Part of a small language model's weights.
Size: 9 layers, 8 heads of 64, MLP 1792 ReLU, vocabulary 8192.
Architecture: learned positions, tied embeddings.
Each number is 500 + 25 x the weight over its row's rms, rounded and kept within 0 to 999. Layers, rows and columns count from 0. Numbers have three digits each. The size before them is the row's rms in percent of the matrix's.

# o: layer 6 attention output (transposed), 512x512, rms 0.0316, rows 266-318, columns 128-255
# v: layer 6 attention value, 512x512, rms 0.0234, rows 267-318, columns 128-255
o266 093:516459493497501485509475500487508474481493488522531484509523450482532515496457493517501519505523520465472449553518476493487475511523525464494524506479487508516528490494471468486499485509522481524500502529476483508520530528525474479519490480536499509447507503529524521505511532466488514492495474506498524483524515516515480512479490498533597534488518501469494489481511485494540506516518
v267 095:500518495509511550516521512505522469494521511526466523503524500464473511518514451521483506515489546519514504540501488508518546510471521496534458505482507525545506532487517505483528506474499505467490425460513446553500505500507462497527518540493512520442485468507482520499520476519553498509479521559507481512507514461500511467480505498495486476458518483515465501498514493472524466496511
o267 097:470507444507499498505494499491487496490485512467520469491513490536503510524527486514513528516512507477500481454484525503488505503515502545506509522565538471506494471507490506443444488487480485489477575531493538501526508474512523508495505502480500525531508498499480501481489503490464514505531499472488505486506528539483493557495484482503536539530470514496524514483477478468503545515547
v268 093:487463487509477510469528507493528462523499502569525472511511535543541496461524489480559503472440507506489464467484497487546501491471487463499502518498471492481482525519528508511506482514535518514493488493526524511524496467506529491537508485508513489493529522511484468538466491482493494490494458514437499507517510432532503472468491525495475475468509510483500460518538468474482496505470
o268 093:466526489524464513511512500525470512457489501505459494521533473478497526515497532513444446543535510480546521496510512554431511464563465491513488495490524503536488502478451517482466488527483492488497492481493478517505471490518541530467507484487448520465496501438497513481487509513535481491477511495483521554471509534484482503486515503470476521533500509565513510474491520466516511513552
v269 096:480495484521483511559482466542484457504491503509512483491500503501470476415478472476497497516497487488501513541446519515480459525518508486490475506496554486499509510570527531479497521523466460496455478448474538522503501508504498486488516521476475493478503542523515481505447461522510500506495518539477479529501474478523506529476500494474502496513510486512549456529506502519504504516476
o269 097:509522461511511515476483506476499505511483558530501557519485503552511513546501528520490471452508491463516495506559508486496540512483535509509495544472487533472520455446501438490477499471496553481508521549472413498499523526485545489509490471480467471474483499515498499502519520509492493509531522490486513492489484504476510455537474511510497487529491523493449508524487471468544520489479
v270 097:493525508510543512520471520491501507498467537502475557513467491492465498515508488509491492519527514461551494477475516483498495536548503507506508511436495493518482496498489506541486496472492443507491497521499517528492514469519498495495478476494498541525488517575497488479497492502488472523484450499521482531499467491455499524513548523496496492486484512515557530482463493522507449501488
o270 096:492444495489505485491501518483511513561487478483486527473544480484491468528509459523506510529499491506477535482514472506521484469507520515511478448503511534489509539498497455450485475515516550477473482510525504495471507542522482500501528499429513492464482493440474525501485490506519511532475516554461490502511526456492453465512465482495559534540499484474470478524513538483492525508495
v271 097:492497518512482517491469487520527496517459487447506507498530486507468505504499550517508510522493507528557481489499525518481473481512500492490505481488465494486499486507526523478541497472530515510480468535479504453556522521505490490474522475470491474486491492548522492495526516526527553531504500491519527512510477524535475563461537489488502515473462507504523458454515519466481528512459
o271 095:502529528519504455460485536504506476512512485534487531462492452488504496507476478481505471534519472483448497504494519523535513503498548511508528477515522492530452517501507504539458495483499475495510555480510491512479497500515511518545518492516551512504510470497504511524499526497493522470485492493485511473484492511508525462503487502521435505520508476528524521497499505535545469482507
v272 096:527532539459509492481482531499514533467492503495524462516488513486516481519533493506478505408508495538491487444514540479515532453547474514512486476505516481496498492475523541554471502484490502433491514548500518487491467523483524490486484490498506482462482516476519512503528561485493517512541513555522529521486522541502525507498490512507471512494508547475515481522518485459504506486481
o272 099:496486525465476544485504480505453509498538521515537477453526478505496544480469525489496475548505444489510465535541528521490462507481453492477504493486482522476473541503490462462492507541495464520499535464502482544500516512520478497475514514507485521562491501498471521521496435497511522476471474471467491510497479495505500516490495479491473482527498468531496496522477519511505436512493
v273 091:495504488516487522526464477490481513502491530525517476528506517538524480472489511446490483523503492494506509484487509487463476522473503494515455455476543467503492491509492498492517560587514469499472470508486457516521515481493463473522511490486498473515504493480461502495493536504499477510501542496482473476500478508531524488507458500543485515459519506551512548525497536521502497498544
o273 095:499523515510522463510501503479505489494480494506498509530525463481510494531494467487533503470510477529522504511540478508527499511513492520510519485521493529516522555489471444486468452445447529525541526498506559451482540473519467540478525495518519562485529531504492461485518475513539501517469483514448511527547499480497491517509530511527546485508496478447466522452493480465512513531482
v274 094:508479473428517481528483480491523494459510452470497466507478492507509502512506509516462485476486498457514485509483514536436522474588528509502507498519432497533474524551481492535508488485523494519537480494538544506537525485488505499509489516481492479488536430477517538482504504485478494503524469484474490474483511552519499465510525506481503527478475489497476511497492501500516507484492
o274 092:507515509502490507477524502462540523511485558537517557490523494484483479515542502479565509521517458515533497419498486481559516542473457478453490493494528542497516490465529487484504507518486535483472466499521494518487486469524463516466514488486526489503448525501474517543487480511544518513479513495481503498505466477517528559496455465502506478499522525536500492482486542503459510531509
v275 094:485503500485499501473483468494520498447468491502510461480487502492508524522517522478477511516500506485502472433491493545483462504481494492514490509504549489513538535542507509483494527520487507498468499510466547477535520470491481496556462493504481513520501462490502490492507565533556488489517508496496497503509470447527502476520443493525498483492493509472525566490520514476533537491518
o275 094:533499507480519506477496487519502537533489498480490558497504482469509481504481477540519450487472487539500528518513495514485513522504471479455504482475458495470496474449518495541504468505535452510560510525512508512498486553517484463466513525530467473481500480486508495477474480450483505486514515549504465519521508562504549498498529508484491523490543497532494500511461474532491473460512
v276 096:515498538467523458503519507523493461528493475482506520497499478513484529495524500513493476505455516511551488510517534561544525488512508548496487480535467483493452497454458490481522488509458496518482520467509525476525527514474516493486491509531498480492503570492483462459514486533509484495511486548499530473485470486508535576486541529457508518543492532463454494494497492520526506483461
o276 100:504502478552512515514510518455520567477479531575475476517480493477500481523467473475468517492505504488486461520469465503446484493501488508512497554504525475514508502498496487542480524488540518508521512526462499516461497559536490547477534467463490499445499476529497492537485509463468507501472514492526500552485512521517446429524521495534509482482528474548521511515515533506486506573531
v277 097:504499517510535507515533497516484500494527483499518512481493548490479530522458514481522517531499449536484517480484500489503594512460495469504520464472490522486513498503532471527484541477495513483484497513494475466499518478499465484510491468473479531490513500480498488541506550440530515506521514524516475472504524493531488483562495484488472510522488472512475513476511510504499523502506
o277 096:507540494497464521514480531516512479529496496458493477460474489504486485485503516473463497483488537498556501502500521523511446507546553518522507502534500495497516489504480519470490463526480503478540515504494525474508447504460526526514514558518515486517473503522500518482497458513526524472472486464487526494506514510487469532483508502472359492494479531475497482499476510494500480464496
v278 100:484513522454472505471501496466493529498513516497467487503461500495470445499496489526470518498518545483529478509541469498526456552545513477497493494542489493472498475439476518497513492528471529481492531515554492525462510505501489465482485487471553495488515433482481500503504519523478497502490480514482471489506526507506502481488465530501502469535495470488465503598495511475515502502460
o278 104:517487472519512521525504547509497458519447489503537507448498463502524511507494495475545492528501466495471504483430508515478525479487489504481496486465500503483520490564472485486491520522487490523514444481472460512514502511524507485487479483512519464496487504525497510484507489469533509514516508471567516481521467496507524530506525471479571517478514543525474506457505468497492513519487
v279 095:497498467528503522484523480509451564491461483504464464491480491488506494555513523505485498501495519555481455471518507475513478530438546496516479511456500509509513501530491471489497536527524469499512497506486476506505540517489462516511525500474488515469559515485502500527485503519522490514516494541519499512511543530497541518493502495490485480484513469475475517521504511454550470509486
o279 098:512525505512494487517485531522492430493542497513532505525487507456463499490494511497523449472491481456539518497515520507497575490518507505490534519520535476499461492466507555485479466479469498543494518469493516518498475430507510450487481496538520521537499522483471474471466473516505546485462496462484483495493508456520496500529541516491551535509472536541530507476462475501515520518484
v280 100:501498528488487467555520462480521516449487505506518555466509461487516491479538493538514506475537537490529537473550483571490523519494496476486478514506512513527490499501507492489519468494488519539499492526517459502489489527459522530496512498469483485515520434570506522515534500538511506490506541504505463521511497487503503521463553528553525480487497514508501498491516498510525481500481
o280 096:481500469516528527470516493481494472494475482446492461501509559500506501493462490529483518471482490490462492543479525458532533506541477556497513483499479504506506479537502502481516479507540489450553502468503505525461514481508470482475485484561473505502470516483490500475451532445466479502483440508500544501477541497526503493494461464457428529475518483506483467520534540513459528443447
v281 104:481488500499527521573514511534489484544526512506525521486443520500541539519549529498491512458485501556493494501486502486459502474497469520502555514485517487490502489484548569554493523499470478528480489501506527466526483489468492497522527507444487497473493548464511455492492430519508423516503525478518489544485478569516490492507527491508499536512498492487483521521504497515477475514528
o281 104:474470471522466510448457472513485507502493491523466492498521481489489465476463503473514481538498473467537508500506483515517493513482520507510493481483486545487503467510441490456520500501518496503503517471491517510497500458557490486529499439544535523509509497522498536503508492471517557490506474527527526514549537482491496498556503502514566482461546537466494488531503523467506505493488
v282 097:495548494537520524518472519462529484504553546492479525519527512491516507488503503497487479497488489509477552523455466468468494511538479502487514488517462473486483513510515543501520501496484525514496475482515503472482471526453458523513518534516488523470527515469483450492483503506490492495468514537502510527503530499547489539520510540501501476499497583504516472501484509515525520480503
o282 097:519479500537504463445508492457501538513477455508550528475472510527504488460547537498462491479522506548557429455551498530522487515510517545509510516444531490533555517467526479508473521505536468494493511499495483527512544506524529511501489511510510488506459510494518519485523508476478483532541508454533496487502454523473484538519489439508632518505483499489465483481496504493497512541520
v283 095:470480500574490463493469497451520478544500509519486512520496504520531490529520579446527527497462493530492501507509456497452529508491486518528483451487495478533530466464465520499512512506496505537487457491469472497430493472472490483481523558496474489493507478510490456482511515494483500495499491493479529510473460495529466498449507485520507570499533477487473480524506526510490480510525
o283 102:501524487432470497447503460476473532510514509530486478513512498506514511516465497529473475475522482485478460475476542527517478525505544486499511510449518491483493503548562514518485510461473465492534527478493513503518485496478527500509459472525488482485506526519524532489491504532478498472526520470524453533477522486466448489521488500518444478487459539503540509472510458520481529488527
v284 097:482523516504495507526525548499495506497555497485507507500535486496538493544504507512483541475495500457463472523506490528453518498489505467532479480485497490505512460480484496486498475515523530533492524490453524518500514465503468557531492549478485477587568477498498463517525510508508447525531466516468499490513455535509496484521514504463511493529494476496515503526486481453544496529490
o284 101:507465506513469500509472499450490528503469555490489515468489493500476512487495506522491514505515496477572515447520500486535472476445467515479482488507511514524490548559492516493484500501500468510500473506524477533486474490525539472540491439528506543476432527477495535510474529532517546438513547493543547519511492447499533502497470479493502482483518549473485511499477533493460526452490
v285 093:497526506506486506469543508506482501491506494486489505481532517509474506479540497513506520454480509476528501496500521469484513512528486530489489496536526510492495505498537526481539531521510525506510499463505527488495498475488526515503505476486506488513455490513508505489513490512459574501501501509442489553492501433484486516497496520485500526507506513492516500527544538528513512536503
o285 092:514478525515513516460482492492503490523512523508546454476446509485472465440473495451542486557484488518489469475502546544507518498467515532506473546494471512474467491499458473473491471490527513501505493518533509529554562473499460533432473509531513508476560521468472476514484505499508462536532498493497500450454463534526504475503527539479501522527487464540495489479483514510523473460516
v286 097:508487475473504461452555523471494530516475447509459503534477505477509491451541498505490496478489495504512489510494503493496522499493511474493487504511490500490487497512518547466509468509504518490449499496484477491558491524485493504501472509521496527561470496463526473499462469462526457517490513449493506514520504535522536512491489475504486463474517565496483519544515519511548471506486
o286 095:481482501534523486521480497504500481527495570485498482478486495510476510519469478456496453511539545471495503498503510529464498467518483524503518476497472529516544498495459468520534528509508525495526497520527446538500451478535497524512474440498558458472499477530491524466507548484485535509509487484489488483481509468534463468490524485514515503509514442532543466422518494500493526509499
v287 098:487512508478523487449478492509522499452526525520503498479464529531556493480479499493528511497502490526490524551498499468465534536522491516501482559460504511503494476482513430529492480509520494465489522505522538507506550514526462483512521451543513506503467528491497489512533543475461494505522501483510488486510510503512494518493512459497490503497474472478482417497465485525493531514536
o287 101:508466484539490485512494495515519510549506480462502509457515500496432497518508511488475533492511468513499490467485482511502517478508518508478526511507514473523508497518500532490517531473500507515505472511478427500522448479495543493491459582493492525495528506491508532439483476493519499477495523489504511488469537501451469496516483488489427493459507571489532547471504503491504465485489
v288 093:489471516507505502535533505530525476441482495474434495497496469485502506493465480501546505507511491506512521553512484494489542502436500551478524491529452507516485500529484513496502511500495536512460500523488542513477484507484526515481538504480462469522477460513503475495450478499524510483499510519507491498480504533474446520481526493497510493529458553513479500526499486524468499491547
o288 093:511502486497488491511464531457514489548545490551512488502499554433504500511502490510459526475495535483476517494502502457474461552538489488508508516472504475484490494506507472516475519473464503472491548480498490460499519492450495489496468541500517497452536530505464511533517541515521510521471453494496491477510499433505488461471435525477451505443511454485483525483488499498560514498463
v289 093:500530516489511505509512537518522517467538502497428543530519486498528542491544514527464505502484490507525472480491499523443480503509506479500510533479497536529476504436494481460543499552457470508541511516469511453467518476513485495473442476521518540495453477478480501505454502549458473513496487500531546499506534497484475477514493494499504489458522516478450477485495459531530462476479
o289 095:487459503513491527480504490485470501492466488513495469486504499512491415491495496503537511520534521497542539471519488461498528479501500535480507462547500493489494511531483516499490531469524504498479500473533517507510481470487535467536530525467484509476519534514514484469529543451545532489532505482496431471512532518516514478495497537527566522533463498507493509510500502513461488574521
v290 095:503446505504520450456514499516514494447492479510505444554467454493533503490461529458508500563507499472512511466506513501512516534521523506513494465463520500524491504500513524532494486516534500491532503495498468472504486502498509521516478499483505486484472515501497462453499493498495515470480503508543507471529461515512491462506559506512507538509502504485478488504532517512487513495515
o290 097:494505471496482547508541494515504529561509524500483524500494490488524511498544457530463493476464522525515483530478479525521511518469498512475493507521435492492476480464461473510486522509470489493553512465520536539467482499481443469520493492535442530517525483539492485502482513525523498509476500481532478490476526502506515547544461448480474493459501509466516502493491515467513488517462
v291 092:505511549496501495478477508521480482553433487476527497500505469492516501523501498474466494504480523495482530497490485483507479460502503520492505515449540512513521500506529512464482479479476468525519502466498448540525495495514551513496554529448507498478565475460506532481517458517507505496503518520489473486462462466503488520463574490516497453497480521477492486461487499475554469495521
o291 092:509533476509506479520506487495488497470562474519482490511479497476498468483486498516498493515492499534504490490526513529530494534464536519538500472511506511504495469505486526499519502532508520459504484513540498517471536474536496486504508478530507477505460488524499474516508503483441521489464477464528497520481523493525528527499465526468407520509516499546490501513499489549485507460449
v292 098:502509533521501502494520544493486487505475473519589541502493528533521502517495550479502475517481503457515498536483470468452478525531519529485495486516528526497506517505477500510496515493514502505464493510494510485483508502513560496564531520519520551458493501510523482478522490516495513500512469512485508494519520446514460533474493488541508489491491479544542511527528516505489481473484
o292 095:522522502490517494489493521493503457461483572481476500538477499468492495453534465536536520495501486543500508499517468525527488512496484496477513515512501525473481475499529497514508481519505509437480548494513546519503519530515488527463497493494501476515530516488485488529493501468535488459520482489499470547467540491474512469498523492468630491477539483479512487502506521504512529459495
v293 093:490501512500521517474497472473491486524482449539521493505484500529517521522507474452526521485493520503519469499509480511517515488470509540473498546478475521470497516506515503476469448512516528553479530533531530472480506498489471540522484503504539493522485521538521504527531484478472501514490503458489518481502497497522504511486537521482507580459457539495506475519502455522508536498475
o293 096:477510524486489504502514561544476493508521499451450510460525448472486536448519499494480471516534538471475515501497538479485468459503500465521503470489529501512484407461503535497492513513493487491510523495493477529486504516496546500445487549505450475474497463488472484503469530499529526506514491540520498537507459499495489475477493524516561472522524519528524529518504532482507482500493
v294 097:519559504537496486483469473489480463505478508460528505481506483481503517519489524521463513542479470500515482514484513518472514444481503452475492467540472507509502508536533481521516501555521515508499485492516470473445491466523489515551513494519524460478513511528504456522564525489518499474494519471522492489490469505509497474508500535569508529460497515502472483525531500530471467515486
o294 094:472488532441518486493498503503501525482468480519493507525521495490488525506495428486528505456536539458472505490535481475509492528494534537522541520506538506492514523454508510467485475477487535496511511539495534522530528520507521545479517462474539500501494487524483514511488465514486523529491524518471490484541503497515500541501483532459563461558482495493517503492486470473484491423507
v295 093:498537512507495505476511490544492515473490496526509494553497484513490509493537471461516485484491488458527546479485499495496520502505469453502488486528526535521519545527508494454506504499539503490493501526523445513527535491557561499492473480466501499524533465502495511482484510515504504515532513518478479426512504477519516501557506552535485460492466472484453459510507517497490556515519
o295 098:489501503525502543539491479474485501507507521465521454480479493472530493505455511491516484499488518518465504556517494500509525496459480530492515518510517469501469498461479511506495513494465504462505488497454509505494470487465472495450517490518498470517491532531505475536483504505542453451483470482493513504504477533478518473454495478479418523508525513510500556498488528499523445467446
v296 095:484532529490491486512487497533509485495521517491497472483506507500488545467534502469536517518518472512501564513516513533470486491502536509499492465513479539462509524473485500508472546533560493560483520486492501496502485506531529514503438506495532482491537463525519497506564501519459542529498478413482470559514455521537482518505498460505502474480512506457489485500503543490515488504513
o296 099:522495516457496495509544538503469521500471523472491521513516484470471469534467503514477502463480540498443429502495483467522488478505504532492529521498489502523491498507530502513523508516473509492502481482500474520510540515456498461486531488497474518506493522465511488500467484492528483491469547527468486465469525500506520488477537516490481508500472514535489481518466455511475515474468
v297 098:487455520482451509520560480509508466513468477484492509499467515500526525553541461519446482492505486472515497455458514495539470483463483545477474517495560485498502486480520522490471451483518489542477472504512509483520472496442488492473487499499509476497498501521481523528497495513486504502534500513523477510522493460519481461547490521487498474448462425476521461510482497485470499491510
o297 104:512503478469536499473435458515486506476496483509471532504519516488490486490486556498514534548501497490459527512481482517465476488505515454514491479494447529495486468486491495548551513496541484496517537497483542511501500498499507514513547515471499509506499440485516477484488538504503520477495496506494496489495504511510522514471508478521423535530526553502452464500514537501563505492485
v298 095:526473488500513465429491491552508490503502496512495495535519478480527510556509514520516509478513521514522487470508540472493515542466517549494524522517480503515525476496514509489459470480454539548525502501462561494505491476533456552498544475541452547478462499520504472508547506471523531555568477500497488554503476537492497504485487519477494497511491531506558478493529446487473552498503
o298 092:529540512510479483516559497491506497528526504520482495455465534522471512441506483453496475565481505483491492493489493522487452502484490471473510528459530515506471481493489523500546492490535486488495488491536483535505497550487507488522463509448518507514513502476501525467436496527488482498466518470467507519498525487494479510489509444503525533499506495533499484514513531537542541489532
v299 096:497455502457533512479496466447510509514556495492519485473496441482497494497548495508505517479507487485510507518505491508458489489518513507473493511503482512494501524533465493505505514492527514493531478497492530467457509448522496481501460505546477473524498540501495518517525511523499469489466521550493486525484480531490501527457487518465483501485505486512522492494483464517513481502524
o299 093:505468493512487488514518495528461506467458517491490491519479534559553533509479520481495462486516532468484454500494545491517506499539483504499487498464513488497492478525540471518486452493443523511470483489517499523498496515495517522525489494499526506500515468490491486457508488472465543492506488493523518466503521506448510491500486522516459529537523520510468477487502534515476505510459
v300 098:493517464506496517562488524520515520556491513532516500499511526508538507494545516462478468499502456550517495490496492514484482508523471481525505550553494478485494533566526545506534449468485484508491477483497470550531496486469516486481542483516498491498479488522456526476497513505479501464529500491572520492473507495536536461527511525522474470458540452499529487517500543495510550524479
o300 094:483460485521489556446501449441476483478492488471502547502499484480474502468478484476482512491488551465496510512462485501525529476512486501477465429438484482499541488454492508518497518500534502503496483495501511506477464494505468528521516482489489495483519532501509462512504501456499521502465489488476503534516545469483509510537459477510525546535484550555519493480512489504522401515501
v301 098:495490511480531491537491442530501509507536505503534500483511502522505575511459500539480496501510443534515477453501523517534470492515519457479497508462427550481478532504494499526497513462461477495491536513494510495562499464483461484545501460520514487524458445464513455497521483524517543525536491496482499467504514515533552526488509534514488475504491472485472533533511493539508556497496
o301 102:527505539495490462457502521494526484517447462501497486475530482517510498492507490489491509464485574506514554529513498527456530513478441512496471469511489485522495507532509483509482460521528498495500500548486497472490508522499499501527457502460484513478490513513494523506491494460520492521446537500500506499490484499534497508488500479511439485502520546525495468477523522504508469514492
v302 098:506472504482490501510514549509499475501511499515476512465468519499482538497519460552496481484509550472501529519527495491438453477494492474477508524511504536514523514531513491505456486514478493536523517533507483495482535527462524487473504502476526481454504471528510502485465495459511482539459523549483461489534513477506503529496518473492497521453506499515475509512505514480488491484487
o302 098:470493488508512499505463462491484507538470488460494526557516496494495494491508538474503496502460473549522512487505470503503548509494491477502536498462524479495486493504516496527536486506511534493495502447498478494505496500452483511468489498524495469523467495552446489530547519524473490450522461510510571498488490547479484473525444518521465473527493527514485514461509497508504503485500
v303 095:510498491476491499566500481488526510500553518451529477503489509506489490510482476533545516505528576478518513463497500498482521494472465521491465483522473523510491484483477470459508503499535483493465492551485527476488515528508484533511485521499512488527495450492505487500502514487531493494531488483543482490492482553452510536512522511550509522557499524513504495498490476516493510515498
o303 094:505473488523527512464466544478453485482468487550518514452523496493492519522553465473470531476533420512452509529521484483504480518471517520475508485504494514503488500528520530506490491490467491489547514486470500490443503499537485479437508479472461494496502522509479564515512539474499509500499491490458546508512477462523500469492466511460507469444507503482524512536499467507546512463494
v304 098:504471553483539475452527521532519544472471515485428537514514536508488556492492478453480543462513500488474495529521525532501502524512493479494441500525507483473494478560522519487507465471533510441509486485558477489530460532564485497497540512475479507521490501488512461509512518452541483497494517486485487472490511506500486486483500506528495509459499449526533521503491496487496500524482
o304 095:538525498500495532520477494518467483512527531514586487515514497542509477498489501484487485516492538539474538470453520508503471486502502508547509487464442538554554509536506471502495462499451500520491504527478487495500490488485506498492462528519499503508519460507497534466530505487480512512502454506500496504478458516451513467470517501502482490512506482471432496466474499518474499494528
v305 095:495471505503475459510477437494477514532488494498539525501487493497446455515501463486562528500472498495484467505533504523498516500537493504503536463497486514500497488489475532568494502518447491519478521487441580457468507486457510479480479487496472522546461476469530504522486512502485499492509477523510516480537490512491474503519497506499513514519466530468491540440514508479531523514528
o305 091:516522475523512482495509544475494524446512466507526527492496520503502542473501539492427467506478505504488549536482502457471510483488488497518520492499512494473459518532526448469490492515518494507513500504519488543517466491538481490472450502542514506459493509499503489506490497505485522517554500535545467491488520522476495476457506501451425509507521492484514482528490478518473479510473
v306 096:494556506520491499474513464529468487523500505469459494490482491497513507497491501482520502516468489507496495442476510527483528516517519480477472515488466507469525498517492553538529465524543466515501502510484529508466513481490517504478485549497539485524491522518499503485525487522497518468489475494493472548459545533505489466512518498479511485493514496477507447499512526468454525526479
o306 096:506475482488521525528502535506499500532477529518505529474504478494482473499458501504473476497481512490496495521521526510502501506489465496481528468483510495508459459510485476471472512503470529463489456501485466568527473492534489505494545470463465515481508487551496525510524504534492533512545517484497509500527475479497477540526470490483402537509484501485539525514476480502545487495528
v307 098:542537452534470471499479530515492465504504505499529475494521466484486460505510498464481505534498537493460506529516487493498541523462508515502498525534508505487472528544491514499492541568532515517523524488486521503505514509517476503514537502515481495529486536565496519496508505474488480487512534487532498519498494521479552511480437522510491519517498522493527459491484504491520522487498
o307 098:513499560439530507494496499481438512533501459496517514523489525524542547487487490507468506476516480511514477487513554484517457495497507509514489514486544498481512502475505519513471499457500497505495519528458531501517502511513498533490492470459540512477497489475481479509499523505503533467565435511508520451488467528518511493493540476515524474519490476518518516498468522529514468492517
v308 093:512451532476500492554507475544481505469457509479459492494464492488491482482479524462536525494495461487497518482492523472511535501485491507517482528490470509480486489435507487513515471525489476503515473513564495497507490501471472501483501500476540480528515507514539514479471492496530500529516520492502527535481512470528512514455500552497497506487503522478532463531523510524539430484496
o308 098:498561446560500498474524532510508477522481514521519485508514525489519503498477515537472475504486501476493477482525498526502550518504543489519486533525464499505513511527513466494498510488508568463483532483456490520517517519488514470448465466488458475487484502537496501518522490505498557528457475487449493488480494525534478501513489458499424462475477533522497513506503479473520496505532
v309 095:511507551499481515508480528442489436484474482522483491554476504478508467517454509511475501453483493446457525537522497484487509476506499482495499542518517482495526494493499530542495474495503488482475442495528474547488487497528502499529433517469479538482561469479505492456521442518500507501485525510529511466501496507455539493493487511516499456498506517518509559535501506437539543513513
o309 099:460517490508515474470510454512555535519516492490516483516497487513504511513539481476506470546503487526568496487494492546505488481494463494497460512458525468474516472533525459495517553515469475509499544497510546491518507517488508533463560492503488454530484484513485497525453515501508485484523459480496474534526514493529464523514508504463574484501486499527466499478507507518463504467499
v310 096:472493476465506482520489478474479540450487461506473547466462464527508456527456532479498434490473527530508472517545480469479487516455490478526467499536483472500483489470497521484520521534508490463537491476499527473506532483458502507512537527514480518513458485541486524507529475498537513509523526507437534507510492517543449495502539507502499516509505504485531544512489471483497476504513
o310 098:489516487523500517482525492514509438509518500509511447528537533455482534515478495524555533591506511506517533505475480444537499479515545533463525533459560517512501524503497486492484487493527492502460524497521472508519502520533544525484498503467494493491515523459510489518476460535460458494483491508557513473454517537481518514489477487480492488463467529516491502497523507476496506510493
v311 097:473473491474493497488465529523498530517462481522488510521507535511493497553529469490522501473480529482500538556493521503519550528522534534498496490486528476490512450463510501500492470523485513482518490507533546517503499475480485489492488468511490486552545467533508483478477473494490467484514501440477505505463497443492515535464473515493514482487485516511461507514509491535497546507458
o311 097:538538506495538511556499495507503467489526499526504500506513496484525541483471498508520513540509495475503497480485505539523504463516485497550532488511453517503505507532496479482502504487497483489479530513473470447494490508557517505469512500494489504500475474498463535526537509513524535533497504525523504505489492507498451504460488465498596511508544544491525492474509540434482480528509
v312 100:501544505505504506480502546511481429507497529480505485539492524476505541514452506476525550501489482549482517511515546477509502461514509506466502467520514518505476470511500513531507472470524459505519491460541521473474476534521513494471488517491550499507486513510498494457508500460505498534513534535518483492472501500449511496459482577495503488479502536503482480497494554487506503518491
o312 101:504475521477519505508504453478490544524510473520519503469501472541487464452543483502521482507488488474501487505504498511486481530492481532520465519486481488487509561484499524460475532522480544532503494554458468501527497476435496508490503501524462475462523491504513507526473509522490470477484494494523452492525504505568498490557495448496525509494512489477497525523506461504498431513504
v313 098:481497423513521516543456531546475489479468491463491461570509487498448498443427454468509497470519467510506536505498514480522465529495502465514467497489539468500493495494502515475503516538495497476504519517565523497535460485490529540497486524489500470496497523497514449512506484524488463492482506490559464491505541514480487492537485530513502534556478485479508471495520516484518514516484
o313 102:488536535447452514509487519452510505515561515514509545463500485525536493533505516515480464499467506455517475509519489520484524474534459522478493507471474500474487488484480489523501498495509476517468459497437457533422511524483510488477528469500538494501492487503520492518495515525496508511499502499495505543519445513509497503519474482520472444479490533502521502481484488516487474522467
v314 093:509500511494496505473497489522496484555502511496499428533496493514535448537489524464478499530505523526518486478531492487489494528521515492519523516552525478509518479452494516507518422512511484466467470517548499527484509503469532513482489543496478449486518523522486488520517498535475497483507505488459486503489496508496504483509433543475487487500481463494485462496498493491476503526489
o314 092:482488482494527505531493535503483502486470474519523512492488504490489524509521485528539487486513513524508457523556510518499507481482478513504463511457503514524457507503466506521476540482468500491478514476482510492488477496525451520484470506516466503523504462487510491504500492490521483489497508496535495506513499491534507531442536435503490493476538478475487520498490499477539518481522
v315 098:509495517510546525561506481515489471519438482524499516501521524504489556502469486504475455534506469529514477447519516476499540512441522487500503512514493521483515516498540469496496513471511473469451493481495472542526496538527453478488489529479494465511477451519485516499501531550503562490517526463511532446546516435501486500531521487472481484484491522508525507522493457507494494490483
o315 096:490512523488502499490521507573495482482515497469475500520459501510509483508511520475504493445507512449516540528489510506510471474515514525481515498512498498448530489455517508532492524511486520530527521540501474472504518436476516523494528480490454518513524521499530509485490480509505496520507468512510454540478477547489511538446496500556471519526545500518466492503467516546489504513533
v316 092:513480500496512520496476486525508527466525524550498494565480528473489496454444467540531494475502461467463528476526505497462497497471516483506488473501456481526498464441504523470485479502499509446512498512486502507525461513456517522531501481495525471475463538516488504488503471479520520505464523523507487466486512473482495546539491547503500537479484577490536527550507501485496473482517
o316 092:462525487496522486486500523450474503518464511450508495438456469525511524501551505484468511490493518500570464542508532513494505514485493490499508519460509466491508503497472452501496503553524474495478539479485492494509506540475526473447549455526519489517510503531491473534512514521486464515498493526515523546496469542554507514508485476482489476512514450530528502468504532483481462518457
v317 094:503484483509484508528488475457521549497513494524535521542495501513533528508473509473461538496461497496513504538514487542533508522519527497501514498518496529474467534515502501480494510475479539486484514569540481417484468560528512484471473533490507540475489526433508492524488512523497466504515523471540514485515529507488508476537507505499499494512526544520485519502472479508498515514443
o317 095:522500483503457495490476489521427489493549469507524494477514525517497515490489466531507409465504515499470516519472481487424471499503476492443485518468487488535525497488519541509516506529507497495478510425501503536530529464498497560496534460499485455483487522507495489491512498496529533482456511529501505520516473486507484480479527482514574526492506501499510524490529508494501473538555
v318 095:488503491517495519487516442466501485534458518527488491502491509515477502476526519509487506496510490526505480528557511543467508522510464478545510510434495537530491474529483457479534479473498501465503497506471476482523538572518515495534471492520494478514483526472499520502504471540515470500513522536511473498515458536511485491575485490507491519508492459476506521518501478478506495465470
o318 094:474486511483478508474475568537492525437506513486510494497491456517534473548493497512528491522508473518533465524436506468504514497476481497472502517502487484516520499471519515502443537518485503517538496489526514520484445483489519521478514526487509494501521522515543519514502539495471525498517488489514509449479536524468517494470508477521551464476545516529548482490519519492474516471497